python train.py --norm="rmsnorm" --rope_base=1020.0 --lr_head=0.0084 --decay_fraction=0.662
Each number is 128 + 24 x the weight over its row's rms, rounded and kept within 0 to 255. Layers, rows and columns count from 0. The size above them is the row's rms in percent of the matrix's.

# layer 4 attention value, 128x64, rms 0.206, rows 33-63, columns 0-63
size [104  88  97 105  98  73 113  99  88  93  92 112  77  90  87  92 104 102  90  97  88  99  94 102  92  99 108  93  91 101 116]
[[104 151 129 115 117 182 157 164  92 114 117 107 132  90 100 117  96 127 127 168 153 129 132 145 138 147 106 120 112 132 153 109 185 127 124 110 123 158 127 144 107 163 137 140 151 155 128  97 146 104 132  94 135 120 139 127 108 190 102 140 189 118 140 131]
 [180 143 119  94  89 152 101 161 157 116 122 153 101 108 129 105 156 155 101 117 184 103 117 134 155  79 150 137 126 110  92 137 139 105 119  89 145 146 112 144 142 128 116 100 164 127  88 169 125 129 119 149  95 136 112 116 112 104  99 138 121 133 121 154]
 [103  91 114 126 125 125  97 148 190 121 111 120 144 119 149  97 121 141 133 150 119 145 131  89 163 123 152 131 156 131 123 156 120  82 162 118 135 120 137 103 103  98 127 178 109 168 126  83 126 102 108 113 175  90 139 140 101 125 141 173 137 108 143 125]
 [138 147 126 126 160  87 149 151  78 100 120 154  72 134 118 120 147 140 142 133  82 165 124 132 142 183 128  94 154 120 125 116 143 105 156 163 119  91 149 143 132 138 133 127 111 136 140  84 132  95  94  82 126 118 117  99 125 141 131  90 117 125  92 130]
 [144 127 172 116 142  84 134 119  76 158 113 105 158 112 115 141 130 133 119 132 127 115 110 122 103 112 140  84 127 123 151 158 178 181 153 127 155 131 116 164 102  92 170 128 128 106 147 130 118 166 117 121  95 119 140 119 150 111 126  69 112 156 144 128]
 [ 94  94 162 120 126  91 106 151 121 135 119 152 124 145 118 131 126 142 113 113 149 157 111 113 101 141 122 165 103 110 135 141  97 111 100 137 124 156 155  94 166 128 139 128  99 132  59  98  89 118 151 124 157 131  99 134  92 134 172 100 113 140  98 169]
 [135 117 142 127 145 104 133 127 143 144 171 115 153 109 111 154 124 108 116 160 158 126 116 123 128 145 128 104 135 109 142 171 114 164 135 112 114 116 114 109 165 137 173 108 124 133 118 195 118 152 161 127 166 182 148 127 158 101 138  91  89 152  83 118]
 [153 139 156 139 101 104 123 163 178 117 119 113 120 113 108 109 125 122 143 172 150 100 143 147 162 136 166 102  76 123 148 144 108 131 162 103 161  88 152 166 125 150 107 149 120 163 151 128 128  95 138 126 148 126 136  81 163 127 113 116 118 138 174 126]
 [101 121 152 135 124  90 130 166  71 142 138 146 149 149 146  90 114 155 138 152 136 147 111 174 138 163 131 103 138 124 143 148 117 133 115 121 123 138 172 141 102 160 112 103  89 134 145 191 152 176 142 114 147 112 119 134 160 139 120  83 118 140 133 148]
 [162 110 151 137 125 144 146 105 132 155 113 111 141 178 104 140 110 135  85 111  87 121 122 127 127 137 116 115 110 119 105 135 161 137 132 110 130  93 126 101 108 134 148 120 162  78  92  88 144  95 116 117  66 154 107 115 122  95 179 115 159 101 138 125]
 [112 102 130 114 117 134 148 139 124  85 140 136  85 102 103 123 152 113 177 127 117  90 130 173 152 131 128 166 139 142 112 107 139 131 143 175 135 137 149  95 138 156 122 145 138 196 140 147 110 150 106 130 140 155 155 139  97 177 106 107 122  88 111 135]
 [107 141 128 118 147 112 145 134  84 139 106  94 118 125 118  92 116 143 137 150 131 160 126  99 183 121 104 114 105 119 133 149 108 148 134 140 145 129 125 104  73  98 118 135 187 122 124 133 111 120 121 109 124 127 117 128 148 119 154 163  89 140  56  78]
 [109 181 162 143 146  92 153  98 122 123  93 127 118 129  84 151 129 151 119  96 134  97 145 129 104 148 126  90 140 129 136 138 144  98 133  76 174 145 148 113 134 138 114 162  95 147 155 182 154 117 104 150 121 150 115 169 131 112 114 142 134 109 150 110]
 [155 108 151 134 142 161 161 124 133 173 141 119 153 135 151 118 172 100 134 157 159 145  73 171 132 129 113 127  95 146 129 120 117 120 109 135  87 117 109 154 163 122 135 126 156 104 112 124 130  95 121 116 144  95  78 122  82 132 121 132 175 158 109 153]
 [108 168  84 106 116 145 157 137 122 126  91 146 117 147 185 120 111  97 105 148 142 169  94 118 101 132 116 113  87 133 138 154 170 101 151 144 116 114 119 113 132 136 184 142 147 128 117 103 138  84 135 135  97 118 134 160 153 155 132 137 109 145  85 134]
 [139 129 105 109 152 156 122 139 123 131  87 138 107 155 137 109 129 142 113 109 162  78  87 154 126 112 111 179 117 170 127 130 100 141 135 111 133 147 117 171 113 113 118 164 129 146 162 151 100 151 135 150 175 132 158 133 171 140 112 134 126 130 167  75]
 [101 119  91  98 161 147 146  86 139  63 122 122 117 139  91  84  85 153 124 138 159 130 118 161 169 114 134 137 127 146 150 137 118 100 143 111 135 132 141 154 121 144 170 118 160 159  94 145 110 125 172 123 156 145 137 140 133 152 150 115 149 113 163 124]
 [119 140 114 121 154  80 155 111 142 131 117 149 166 154 113 144 124 109 129 125 161 129 102 126 102 118 151  72 166  73 133 111  90 146 176 129 137 102  98 129 143 136 164 141 127 125 128 165 154 121 136  88 151  79 117 108 119 120 146 162 137 155 122 112]
 [116 129  83 132 159 128 110  97 134 118 133 146 100 119 150 184 150 107 113 161 134 137 160 144 166 136 120 112 158 120 147 163  95 112 153 150 118 114  95 153  98 112  80 152 169 161 126  78 113 135 138 114 145  85 121 143 156 128 117 126 116 131  96 154]
 [ 95 167 131 102 147 156 135 118  96 170 126 119 128 166 120 138 111 120 152 121 140 120 148  78 128 126 117 142 143 142 144 111 154 109  89 153 148 160 107  96  89 127 128 103 154  88 128 131 113 130 167  77 118 127  80 105 105 143 103 111 132 146  77 143]
 [137 126 105 136 123 140 154  91 164 111 142 168  88  91 129 153 114 161 116 144 105 122 150  92 114 108  81 123 122 175 163 145 122 156 173 154 156 177 141 119 131 167 147 124 121 123  80 146 126 137 117 117 154  93 126 152 147 155 134 153 114 130 133 125]
 [103 141 189 131 122 113 116 132 164 130 179 118 169 100 118 132 138 138  98 125  92 146 150 114 149 145 122 164 144 138 129  94 103 128 161 125 148 145 145 134 125 114 136 114 110 180 118  97 156 116 106 146 162  64 175 100 137 129 125 124 145 105 129 128]
 [ 97 151 130 125 121  99 146 132 129  51 109 152 142 126 133 131  97 172 126 111 112  84 138 114 127 136 114 134 132 117 150 143 138 118  91 159 121 125 157  90 136  88 154  87 141 136 151 146  77  96 127 159 104  91 157 133  89 113 133 108 143 132 130 146]
 [126 155 120  36 140  88 137 124 108 159 151 130 114 115 106 125 135 118 179 123 125 146  80 131 113 103 123 127 138 109 132 138 138 159 119 150  97 127 106 121 137  87 145 148 109 125 122 116 171 115 125 111 129  98 108 155  99 111 117 145 136 105  72 146]
 [109 132  83 100 154 113 134 141 105 169 111  93 103 132 108 136 147 137 185  65 163 131 140 122 144 139 120  98 141 130 143 133 116 166  85 135 140 113 141 152 124 126 135 121 163 147 137 140 110  95 121 132  83 110 123 163 140 116 163 140 136 101 144  77]
 [136 118 136 128 123 105 161 168 160 141 119 123 118 138 135 131 104 141 130 126 128  82 113  86 132 114  63 137 121 136 133 123 151 136 131 109 128 123  51 120 162 116 108 149  93 118 102 108 114 175 168 128  95 167 122  91 132 129 109 128 167 146 131 154]
 [155 133 118 114 149 131 160 131  97 105 152 133 105 149  86 146 137  88 127 160  96 103 177 104 159 127  95 168  99 120 132 148 146 131 155 115 125 113 133  90 122 131  98 121 168 112 159 102  95 129 161 139 158 129 135 135 100 138 104 129 135 144  97 187]
 [105 122 123 137 165 137 150  73 136  93 154 170 107 164 131 154 128 167  87 105 134 114 114 123 117 126 159 132 147 197 100 128 117 160 108 180 191 127 139 137 149 126 129 118 113 133 107 135 132 130 120 134 120 153 117 130 122 175 130 124 101 120 127 115]
 [118 181 146  76 126 137 148 152  98 162 100 139 149 135 117  98 132 145 114 160  84 151 141 175 142 166 125 135 110 150 144 179 134 128 146 115  97 155 135 149 140 124 109 123 117 106 130  99 111 126 107 107 177 133 140 100 136 143 154 103  93 120 147 163]
 [142 166 152 155 101 100 107 136 109 100  98 103 142 143 122 155 110 156 154  61 167 120 139 115 119 127 153 127 125 158 124  92 112 123 104 198 186 120 155 121 142 149 114 111 129 127 118 124 129  87 107 116 119 112 129 128 110 139 156 103 137 159 115 138]
 [123 106 129 106 118 135 103  89 150 132 145 123 124 150 142 103  94 122 100 116 105 130 139 124 131  73  94  98 100 165 100 126  86 131 140 123 132 135  87 146 100 120 171 140 153 136 179 108 117 136 125 157 105 127 145 148 153 109 137  75 130 155 183 118]]
# layer 4 attention output (transposed), 128x64, rms 0.132, rows 33-63, columns 0-63
size [104  90 101  94 108  83 104  96  93  90  85 103  88  91  92  88  96 101  91  84  95  96  99  95  96  97  98  92  91  99 102]
[[120 134 121 129 102 122 141 119 134 117 124 141 183 116 110 149 121  86 102  61 174 150 128 125 134 109 100 126 104 106 119  86 114  43 115  97 135 132 135 122 166 120 102 106  95 149 121 119 143 131 129 133 129 125 172 107 148 157 111 125 118 119 110 131]
 [107 114 139 116 134 116  98 139 161 122 172 157 160 151 127 102 170 121 114  99 164 102 145 131 145 134 128 179 110 110 128 118 147 155 138  85 149 160 126 130 101 134 132 151 161 172 142 146 112 143  64  92 114 122 123 112 145 129 119 131 149  91 122 171]
 [140 132 150 108 112 118  98 123 145 106 111 105 123 162 116 105 136 123 127 142 138 145 136 133 123 145 158 186 189 138 103 110 127  84 138 131 113 132  99 131 113 111 105 152 126 177  65 109 134 158  98 133 129 139 128 152 116 111 150 184 112 140 155  88]
 [124 124 112  82 146 140 142 158 119 121 102 127 163 155 125 151 143 124 147 162 159 157 123 127 138  95 116 131  83  69 130 144  98 152  85 119  82 118 124 163 161 119 162 116 128 117 127 182  99 153  83 138 144 138 142 118 110 136 140 124  94 126 114 146]
 [132 163 110 118 144 109 170 135 120 154 146 141 131  99 135 153 114 128 133  88 149 130 100 123  94 111 129 101  72 122 168  94 165 146 112 109  99 128 122 174 133 122 117  97 137 173 130 125 120  87 135 125 152 126 137 129 192 126 122 180 129 104 143 127]
 [ 92 120 125 164 121 164 144 139  89 160  93 160 147  52 122 120 140 122 105 131 137 140 105 117 159 102 134  90 137 113 162 116 150 142 136 115 140 118 147 130 138 121  99 141 120 125 129 126 146  88 114 129 205 140 118 155 120 114 107 162 146 122 144  98]
 [133 119 131 131 152 114 142 103  97 143 115  94  95 149 147 130  99 124 114  94 104 149 117 108 157 130 125  97 166 148 116  96 114 124 116 146 116 168 122 147 164 133 126 112 101 150 110 186 124 149 195 138 172 147 140  94 159 114 166 143 122 112 155 108]
 [130 164 120 149 128 125 117 175 180 134  81 117 158 132 118 161 155 119 157 139 142 103 115 122 148 169 136 105  95 131  91 137  97 104 115 112 120 159 156 132 135 156 141 123 174 123 170 140 134  89 156 110 113 136 156 146 158 162  97 126 118 134 120 164]
 [138 165 120 154 116 105 159 134 178 125 172 143 129 136  97 129 102  96 144 115 107 124 161 152 132 142 103 141 128 171 122 142 137 122 114 154 107 117 126 147 147 140 104 118 149 134 124 176 101 124 102  77 111 125 150 124  79 115 115 115 167 118 152  64]
 [153 133 140 161 154 125 115 121 136  81 130 136 176 142 158 119  94 127 122 115 101 150  89 116 114 143 154 113 104 113 122 119 145 146 148  85 157 172 112 111 131 122 116 139 127 167 105 134  99  76 149 140 137 140 127 161 147 122 132 156 147 177  86 171]
 [ 76 110 131 152 120 150 128 119 116 117 123 104 112 123 114  95  95  55  80 105 128 127 120 139 101 120 116 126 113 142 138 138 129  99 113 154  93 118  85 118 145 131 165 162 123 162 101  79 132 134 173 123 141 119 142 117 122 134 103  97  94 143 139 163]
 [103  95 121 108 147 123 161 126  98 130 100 106 174  97 126 132 144 180 110 144  84 145 104 134 127 106 111 157 146 144 113 175 124 165 167 162 163 125 145 142 120 158 135 143 127 114 145 138 117 147 118 120 129 143  96 117 119 116  70 133  86  91 111 107]
 [108 106 123 127 141 104 114 126  90  98 141 145 175 123 162 138 107 114 104  95  90 133 118 108 147 158  99 131 126 118 127 151 167  92 142  67 104 120 149 156  81 132 141  79  77 129 145 138 154 150 129 141 114 158 129 117 123 172 133 144 122 134 108 137]
 [103  87 177 132 120  90  99 157 138  97 119 129 162 126 123 108 134 122 114 138 127 123 147 119 178 152 155 100 165 136 142 125 103  95 121 118 131 140 147 130 113 139 144 107 111 119 175 157 124 141 177  59 133 131 155  74 144 104 129 115 119 134 128 138]
 [105 112 123  81 176 144 153 139 104 134 109 142  76 174 132 153 123 122 130 134 123 163  74 132 161  98 169 116 125 127 138 122 115  82 111 111 139 124 151 116  92 109 179 120 148 152 111 116  97 139 131 139 150 157 133 148 146 138 157 126 119  86 116 122]
 [131 123  79 128 140 138  88 163 121 115 117 161 106 161 125 164 147 157 140 127 154 147 120 117 107 149  91 142 161 139 116 146 109 129 120 118 105 107 139 117 133 174 141 119 199  93 103 125 104 121 120 130 111 143 148 159 114 140 129 100  77 165  99  96]
 [162 120 147 113 116 114 124 112 147 113 160 106  91 149 113  96  68 154 137 124 132 118 135 173 132  71 131 144 113 129 146 115 131 113 124 145 135 140  88 118 122 135 158 122 125 168 108 129  86 129 127 142  91 124  78 126 200  97 119 114 151 132 130 134]
 [143  93  96 135 129 135 130 111 146  84 177 162 139 118 124 190 166 115  86 120 189 119 127  87 125  95 115 113 149 108 120 140  83 132 138 130 123 119 113  94 129 116 134 118 122 117 167 125 153 132 159 120 139 143 112 142 175 118 105 144  93 127 116 142]
 [124 153 144 141 144 111 126 158 124 149 162 104 157 161 111 118 148  93 153 140 165 131 133  99  94 121 131 180 146  95 113 124 111 147 124 134 198 139 166 159 122 139 125 154 170 117 103 168 108 121 146 130 144 105 102  89 127 121 141 148 134 160  95 129]
 [152  94 111 148 131 119 103 122  92  95 174 135 113  79 182 155 148 138 104 107 120 118 138 119 109 122 116 146  79 157 128 144 151 121 132 141 138 132 157  98 140 112 138 106 198 111 112 112 151 119 151 141 154 121 109 104 118 108  82 148 137 151 128 155]
 [136 158 151 126  98 129 133  92 140 133 120 110 130 154 137 158  92 181 105 121  91 116 159 165 130 140  93  88 158 146 103 108 160  98 113  74 172 143 150 152 121 132 144 126 106 109 127 117  82 143 114 125 124 114 131 160 104 128 126 164 122 145 139  89]
 [133 122 116  66 134 116  93  99 150 153 138 111  73 138 155  95 158 130 115 130  98 112 132 117 112 112 111 119 125  85 115 141  90 129 149  93 118 139 138 132 129 138 107 157 103 142 107 125 102 136 119 133 142 135 126 135 117 146 146  37 133 117 170 105]
 [172 154 131 126 110 130  73 122 119 101 114 121 146 136  94 111  88 120 116 126 117 177 136 147 151 117 134  99 121 112 144  46 133  96 168 125 140 139 120 113 121 103 119 130 120 157  99 124  92 122 166 114 127 148 103 113  76 128 113 144 138 126 133  91]
 [ 95 127 110 184 129 156 114 130  86 129 136 140 133 123 126 121 107 138 136 138 135  87 120 117 170 130 151 127 184 109 137 128 153 133 121 121 103 193 150  93 165 148 147 119 118 144  80 159 145  98 163 128 100 151 144 140 122 168 138  99 111 118 110 144]
 [ 64 108 139  90 109 112 155 109 124 134 119 146 141  99  90 111 158 110 105 140 125 127 163 190 126 118  95 116 146 129 130 128 136 103 158 110 148 178 125 154 107 118 125 136  96 126 149 132 134 117 143 104 146  79 142 123 111 135  96 148  98  74 131 126]
 [120 112 114 105 146 116 139 149 143 112 140 131 104 115 140 130 111 104 146 122 121 113 118 123 108 105  75 131 122 137 147 164 150  85 139 113 106 118  82  53 164 123 114 118 155 125 117 104 107 150 156 149 130  90 117 159 103 137 113  98 155 124 103 193]
 [100 138  79 122 121 121 119 146  87 133 140 157  94 113 141 132 167 129 117 149  99 161 132  55 131 140 125 142 139  53 130 114 120 177  83 155 112 150 134 118 151 110 157 100 121 121 168 134 144 123 121 142 141 120 135 136 141 123 143 154 135 141 111 147]
 [131 103 138 147 136 155 110  95  86 111 127 126 133 159 104 146 107 177  93  83 123 119  92 126 130  98 151 134 144 169 114 154 132 149 146 161 147 135 132  99 106  90 132  70 148 112 122 153  78 115 136 145  86  96 112 128 127 144 148 150 127 118 137 102]
 [168 121 121 135 118 144 100 113 117 150 105 137 119 136 108 115 100 195 142 141 154 167 130 144 141 142 114  94 115 145  99 136 127 173  92  80  82 169 144 137 137 114 156 127 163 148 171 136 119 141 111  87 122 152 121 110 122 131 109 104 139  92 136 100]
 [109 116 139 121 140 113 112 125 163 101 128 154  87 171 181 132  89 129 130 142  97 152 155 161 111 141 114 120 147 128 142 142 119 123 125 110 110  93 111 154 130 124 121 133  91 103 114  72 126 116  93 158 147 123 186 161  90 165 132 124  92 145 121 114]
 [112 127  98 103 135 104 119 124 120 124 112 134 145 142 128 100  50 156 151 113  96 131 135 134 172 132 131 132 124 184 121  98  87 128  91 133 138 114 147 128 111 133 134 111  87 138 164 123  86 143 133 178 106 140 138 144 106  94 125 144 140 132 162  86]]
# layer 4 attention query, 128x64, rms 0.177, rows 64-85, columns 0-63
size [123  95 104 120 110  98  85  95 114  96  84  97  83 101 123  96 105  92  97  96  85  87]
[[139 126 106 165 121  79 116 129 109  88 104  75 134 112 136  96 151 153 131 141 155 113  88 136 136 130 133 171 178 150 138 129 184  91 154 117 114 169 138 116 132 163 134 115 125  97 124 134 139 135 139 111  84 112 137 159 115 150 121 146 114 129  99 153]
 [ 94 136 140 141 132 130 134 139 148 190 176 155 116 126 112 144 103 124 147 145  94 159 148  95 116 174 124 120 125  82 149 119  98 173  63 149 130 108 160 160 107 103 131 148 120 112 137 130 146 116 134 161 146 160 122 120 147 102 121 126 132 100 151 135]
 [125 128 112 163 109 117 132 132 128 146  94  86 148 134 143 106 136  86 110 133 122 128 124 122  85  74 126 136 134 188 134 103 122 173 181 116 137 129 111 136 136 173  95  70 133 160 101 126 125 146 138 114 134 137 138 134 120 121 164 116 115 173 143 104]
 [ 97 164 124 121 154 164 148 152 146 139  85 128 147  95  82 127 109 114 162 101 159 151 109  98 151 104 128 157 103 159 155 138 139 139 154 146 139 148  83 143 166 117 113  83 135 136 122 112 110 142 117 146 110 167 132 114  98  93 134 107 124 133  90 156]
 [130 107 103 125 136 151 113 122 132 133 173 112 138 134 152 120 119 151 173 125 161 158 113 105 139 156 145 164 123 129  92 131 136 132 157 117 113 118  93 100 183 139 102 148  91 168 117 168  96 166 129 136 124  94 131 166 172 101  94 152 128 101 120 123]
 [152 120 157 145 109 134 121 121 131 137 130  99 131 140 127 183 125 149 113 127 106 168  95 122 118 116  81 113 100 165 159 141 140 103 130 121 118 120 120  84  95 127  94  91  92  93  97 133  90 118 141 147 113 119 111 108 130 135 164 124 115 163  74 170]
 [137 140 103 112 131 147 123 157 114 137 138 137 123 105  89 143 148 131 116  67 123 167 121 114 146 128 155 154  80 167 111 164 132 105 111 141 125 110  98 167 142 115 183 142 136 137 137 141 119 116 133 132  95 124  78  86 146 116 126 165 171 114 159 151]
 [154 133 128 113 116  89 108 194 108 124 124 145  93 136 119 128 189 113 113 108 120 134 131 165 178 141 134 140 125 158 115 125  99 119 107 127 131 116 139 156 125 136 139 169 138 165 126 137 128 132 156 127  99  87 118  80 119 161 163 152 146  84 133 152]
 [100 116 114 141 129  82 109  98 131 105 175  88 129 109 127 119 126 142 132 113 135 147 136 123 142 107 124 148 107 115 146 119  98 155 170 106 156 166 170 103 115 119 135  90  92 120 139 124 119 140 105 135 166 115 182 104  88 112 167 159 154 125  86 129]
 [123 132 129 108 112  98 132 146 152 142 104 151 172 137  82  87 171  78 148 105 170 111 130 152 126 118 107 109 113 148 116 121 169 146 132  71 131 109 123 143  96 141  76 136 157 129 125 114 109 127 130 131 116 159 120 143 132 144 144  85  88 123 113 154]
 [111 145 116 132 177 113 101 107 116 108 149 100 153 144 170 159 113 118 111 141 136 125 105 134 152 137 137 157 159 113 106  82 127 132 142 117 135 176 132  96  82 157  89  72 115 111 137 144 130 139 154 139 138 107 129 148 111 163 167  98 126 149  84 122]
 [144 106 103 153 130 167 164  73 147 132 143  99 159 127 155 150 124 132 104 154  87 163 108 144 113 114 147 132 112 101 133 128 144 140 188 125 144 112 115 103 156 115 168  91 129 106 134 101 107 129 154 155  97 128 122 121 117  82 106 123 151 168 109 112]
 [ 88 102 112 139  99 110 133 108 145 140  89 124 157 141 114 104 124 127 174 111 147 148 113 149  81  82 115 103 106 174 131 169 159 130 175 106 137 124 114 110 132 103  95 109 119 126 119 149 142 117 129 139 109 107 172 146 109 139 131 124  83 148  83 118]
 [110 158  56  98 116 140 160 158  75 139 126 190 126  88 109 120 123 139 112 117 158 108 125 108 143 136 149 153  98 138 108 136 146 110 171 125 144 115  94 126 155 129 106 137 116 131 111 153 109  72 151 153 137 136 113 119 122 137 116 131 144  98 137 107]
 [137 122 150 114 135 120 119  98 158 139 112  81 174 124  98  64 129 174 130 170 181 120 128 169 159 115 117 163 110 121 157 144 120 119 139 128 147 104 139 129  96 115 102 124 131 145 123  80  93 139 155 148 150 133 105 119 118 129  97  98 120 117 147 130]
 [130 102 146 120 141 126  66 140 157 141 118  70 129 117 131 159 145 153 143 166 165 161 114 160 124 119  95 122 146 129 112 134  92 120 133 135 156 133 159 115 148 113 149 139 186 102 129 166 151 185 129 103 102 119 120 144 124  98 121 108 123 138  95 130]
 [100 175 148 118 154 121 119 111 109 134 140 172 155 125 138 121  87 161 110 116 108 135 139 123 119 133 127 125 138  90 148 142 108 165 122 173 141 110 138 176 172 130 138 161 105 118 125 132 113 131 125 148 166 163 118  86 163 107 107 124 142 147 150 191]
 [132 113  98 128  96 124 170 153 147 110  95  73 131 110 145 134 179  97 136 111  91 141 154 116 131 112 106 142 177 173 148 115 129 112 153 106 147 121 132 106 153 143 115  90 112 159 114 100 140 154 125 137 100 130 141 157 100 141 154 141  92 147  88 131]
 [164 129 131 117 117 106 158 104 112 102 120 118 133 145 112 120 170 133 103 125 136  95 105 163 134 109 143 142 132 140  90 175 144  94 211 113  87 149 118 129 116 146 137 121 129 136 111 133 127 119 125  93 128  85 140 105 107 163 153 132 138 166  82 119]
 [131  75 114 103 166  99  89 100 107 104 122 124 167 123 119 118 106 159 119 136 131 148 119 169 123 157 119 122 158 147 132 152 149 126 163 123 113 150 125  90 116 171 111  94 128 145 143 137 112 161 134 127  94 120 130 115 144  75 151 136 112 133  67  99]
 [112 132 131 149 140 128 114 138 148 153 130 136 136 107 142 100 128 123 139 146 114 145 169 113 110  89 104 139 141 144 142 122 134 142  92 127 129 131 146 143  86 140  92  56 114 128  67 107  98  81 107 116 132 175 123 121 119 187 143 117  89 153 140 135]
 [107 104 119 132 165 114 116 139 119  99 109 105 154 124 125 113 130 119 123 147 132 141 108 184  81 131 106 153 192 111  88 107 193 144 143  78 134 164 166 118 114 139 136 112 174 140 122 130 107 126 133 155 124 113 119 150 108 113 139 116 118 146 113 106]]
# layer 4 attention key, 128x64, rms 0.175, rows 64-84, columns 0-63
size [119 101 107 118 116  96  80 124 104 100  92  98 117 103  91  74  69  83  80 102 110]
[[141 110 109 120 154 143 120 134 141 121  91 106 137 163 119 113 101 104 144 142 135 164 111 141 102 100 113  88 119 163 127  94 186 140 130 105 125 206 122 103  96 145 119  91 135 159 118 103 130 101 107 157 119 110 111 142 158 125 129 134 122  99 101  91]
 [ 85 164 156 136 114 120 134  92 108 127 144 165 104 102 131 136 169 152 129 142 141  86 141 138 112 166 152 130 103 114 131 150  88 142  87 125 148  69 118 110 141 106 158 149 141 113 123 146 151 132 134 128 151 132 155 102 127 122  97 110 162  95 182 141]
 [127 104  95 146 127 161 123 179 137 147  87 111 134 126 165 126  96 106 124 157 119 138 108 115 109 111 114 111 134 150 162 107 154 178 144 139 121 161 114 130 112 149 112  79 166 150 126  60 125 118 112 145 111 125 119 172 114 107 101 113 112 112  96 112]
 [131 146 101 112 145 156 150 167 121 134  98 140 154 106 128  95  95 112 126 130 152 158 142 116 157  72 125 113 106 162 128 116 154 152 134 110 121 141 117 129 169 135  78  75 115 142  86 115 140 124 140 152 142 169 140 112 128 108 135 151 119 108 139 191]
 [119 108 131 161 157 152 123 123 100  98 155 151 133 168 133 138 113 138 169 101 133 148 125 133 134 154 151 130 138 135 120  97 115 149 117 132 129 156 112 141 171 155 132  97 132 160 129 170  78 148 130 134 116  97 128 166 161  78  78 134 150  86 103 156]
 [169 148 115 116  94 122 129 134 138 128 160 116 120 120 138 166 129 130 152 119 115 129 106 119 101 109  83 109  85 160 123 130 125 130 122 109 102 133 100  73 131 107 120  71  75 109 120 128 109  99 144 160 143 115 117 105 107 146 155 132 125 121  82 184]
 [140  90 143 128 161 107 156 114  91 111 127 128 163 110 115 126 148 151 122 110 132 146 158 127 160 131 158 138  83 114 124 171 136 101 101 168 116  97 111 152 159 116 143 123 177 109 105 128 112 132 152 128 116 130 110  91 181 112 132 166 168 148 136 167]
 [159 115 161  87 105  86 143  87 113 103 134 125 138 159 112 106 172 110 125 104 117 116 124 110 166 134 135 144  84 104 118 121 101 131 125 167 134 121 121 163 129 117 130 168 154 124 174 160  85 162 129 147 113  98 100  87 132 146 124 118 154 117 130 156]
 [ 95 129 117 132  95 126 114 140 131 127 141 111 161 101 101 102 105 122 152 128 122 115 118 134 113 147 143  97 136 119 158 100 132 167 135 107 133 187 142 119  97 120 126  52 146 138 167 130 143 135 127 145 146 150 132 130  60 101 140 141 142 139  71 114]
 [ 83 117 103 112 124 133 135 143 159 169  86 136 161 149  91 139 125  99 134 143 132 151 144 135 123 100  95  98  97 126 114 110 168 142 120  91 121 146 122 176  96 135  78 148 120 144 129  91 125 113 101 168 119 158 142 153 128 130 138 131 110 116  92 171]
 [163 129  93 108 116 135 104 147 104 103 161  96 155 122 125 151  70 113 160 137 141 132 120 133 106 108 117 169 124 131 104  87 125 148 141 126 124 168 127 149 110 146 110  77 109 130 164 116 123 128  92 176 113 132 110 119 120 115 158 112 123 109  75  92]
 [156 156 114 156 124 158 160 123  97 110 141 134 102 115 132 177 150 128 134 116 107 116 111 169 128 124 154 174 145  99 151 148 110 142 165 112 112  92 124  98 158 129 177  84 129  98  95 122 110 112 136 193 129 104 135  95 129 116 111 108 146 125 129 122]
 [ 77 117  95 147 131 135 126 145 142 188 117 121 115 136 135 130 100 115 183 144 171 158 136 168  96 119 133  88 124 159 129 124 132 134 123 119 118 134 123 141 104 113  95 115 117 138  75 111 177 109 143 160 139 122 164 158 109 140 156 132 105 131 103 159]
 [132 119  88 117 164 194 134 129  97 127 113 179 157 111 104 118 101 150 128 136 156 126 155 122 142 124 137 134 111 164 100 112 145 150 150 130 162 152 108 108 141 122  79 103 119 139 123 162 101 119 147 148 119 146 125 129 155 110 169 193 137 116 144 144]
 [105 160  99  86 102 155 135 136 140 153 152 125 160 121  77  82 170 166  86 158 148 133 152 149 158 132 113 158 116 115 153 134 109 151 166 116 141  69 153 130 120 106 122 120 122 120 114 100 101 116 153 130 144 111 118 126 127 135  76 118 122 131 130 135]
 [114 128 121 134 132 102 102 146 160 152 128 118 121  95 111  97 179 119 134 141 157 142 104 128 103 110 135 132 105 115 133 144 127 140 133 118 130 130 164 135 180 128 168 130 146  90 107 162 196 163 157 102  90  94 115 132 113 122 127  83 104 137  93 101]
 [132 164 105 147 117 174 136 116 140 135  95  78 112  99 161 126 158  98 106 149 114 172 110 113 159 134 129 159 115 124 138 139 113 147 137 158 155 125 116 162 152 134 139 149 151  92 199 120 139 128 107 113 113  86 138 109 132 156 122 125 145 172 128 148]
 [121 113 115 122 132 143 145 159 147 122 138 119  98 116 125 115  99 144 130 100 113 141 171 101 125 148 118 128 154 157 169  87 160 165  96  91 141 192 145 152 120 144 124  99 145 153 165  79 102  97  96 131 136 114  90 164 108 113 140 145 139 130 125 146]
 [163 138 134 118 128 112 112 136 123 114 110 107 157 144 141 145  93 107 116 118 153 155 118 159 129  92 101 105 113 151  95 127 128 112 169 130  95 172 135 143  68 127 109  97 156 143 105 127 102  98 137 161 106 123 142 148  79 152 162 114 140 167 103  91]
 [128 109 114 154 170 119 113 159 136 104 107 160 177 113 127 138 102 117 103 161 128 116  96 133 149 129 131 108 117 160 151 116 139 162 168  90 134 166  96 110 102 146 122  70 163 136 101 128 144 122 125 111 105 116 133 104 106 125 119 108  92 112  67 132]
 [143 112  95 122 112 142 116 157 139 147 161 137 140 107 149 172  96 113 163 125 104 190 160 125 107 130  73 130 113 149 142 121 128 156 116 119 107 124 125 120  93 121  79 103  99 165 135  90  99  72 116 153 112 137 114 145 127 117 125 144 143 125 104 100]]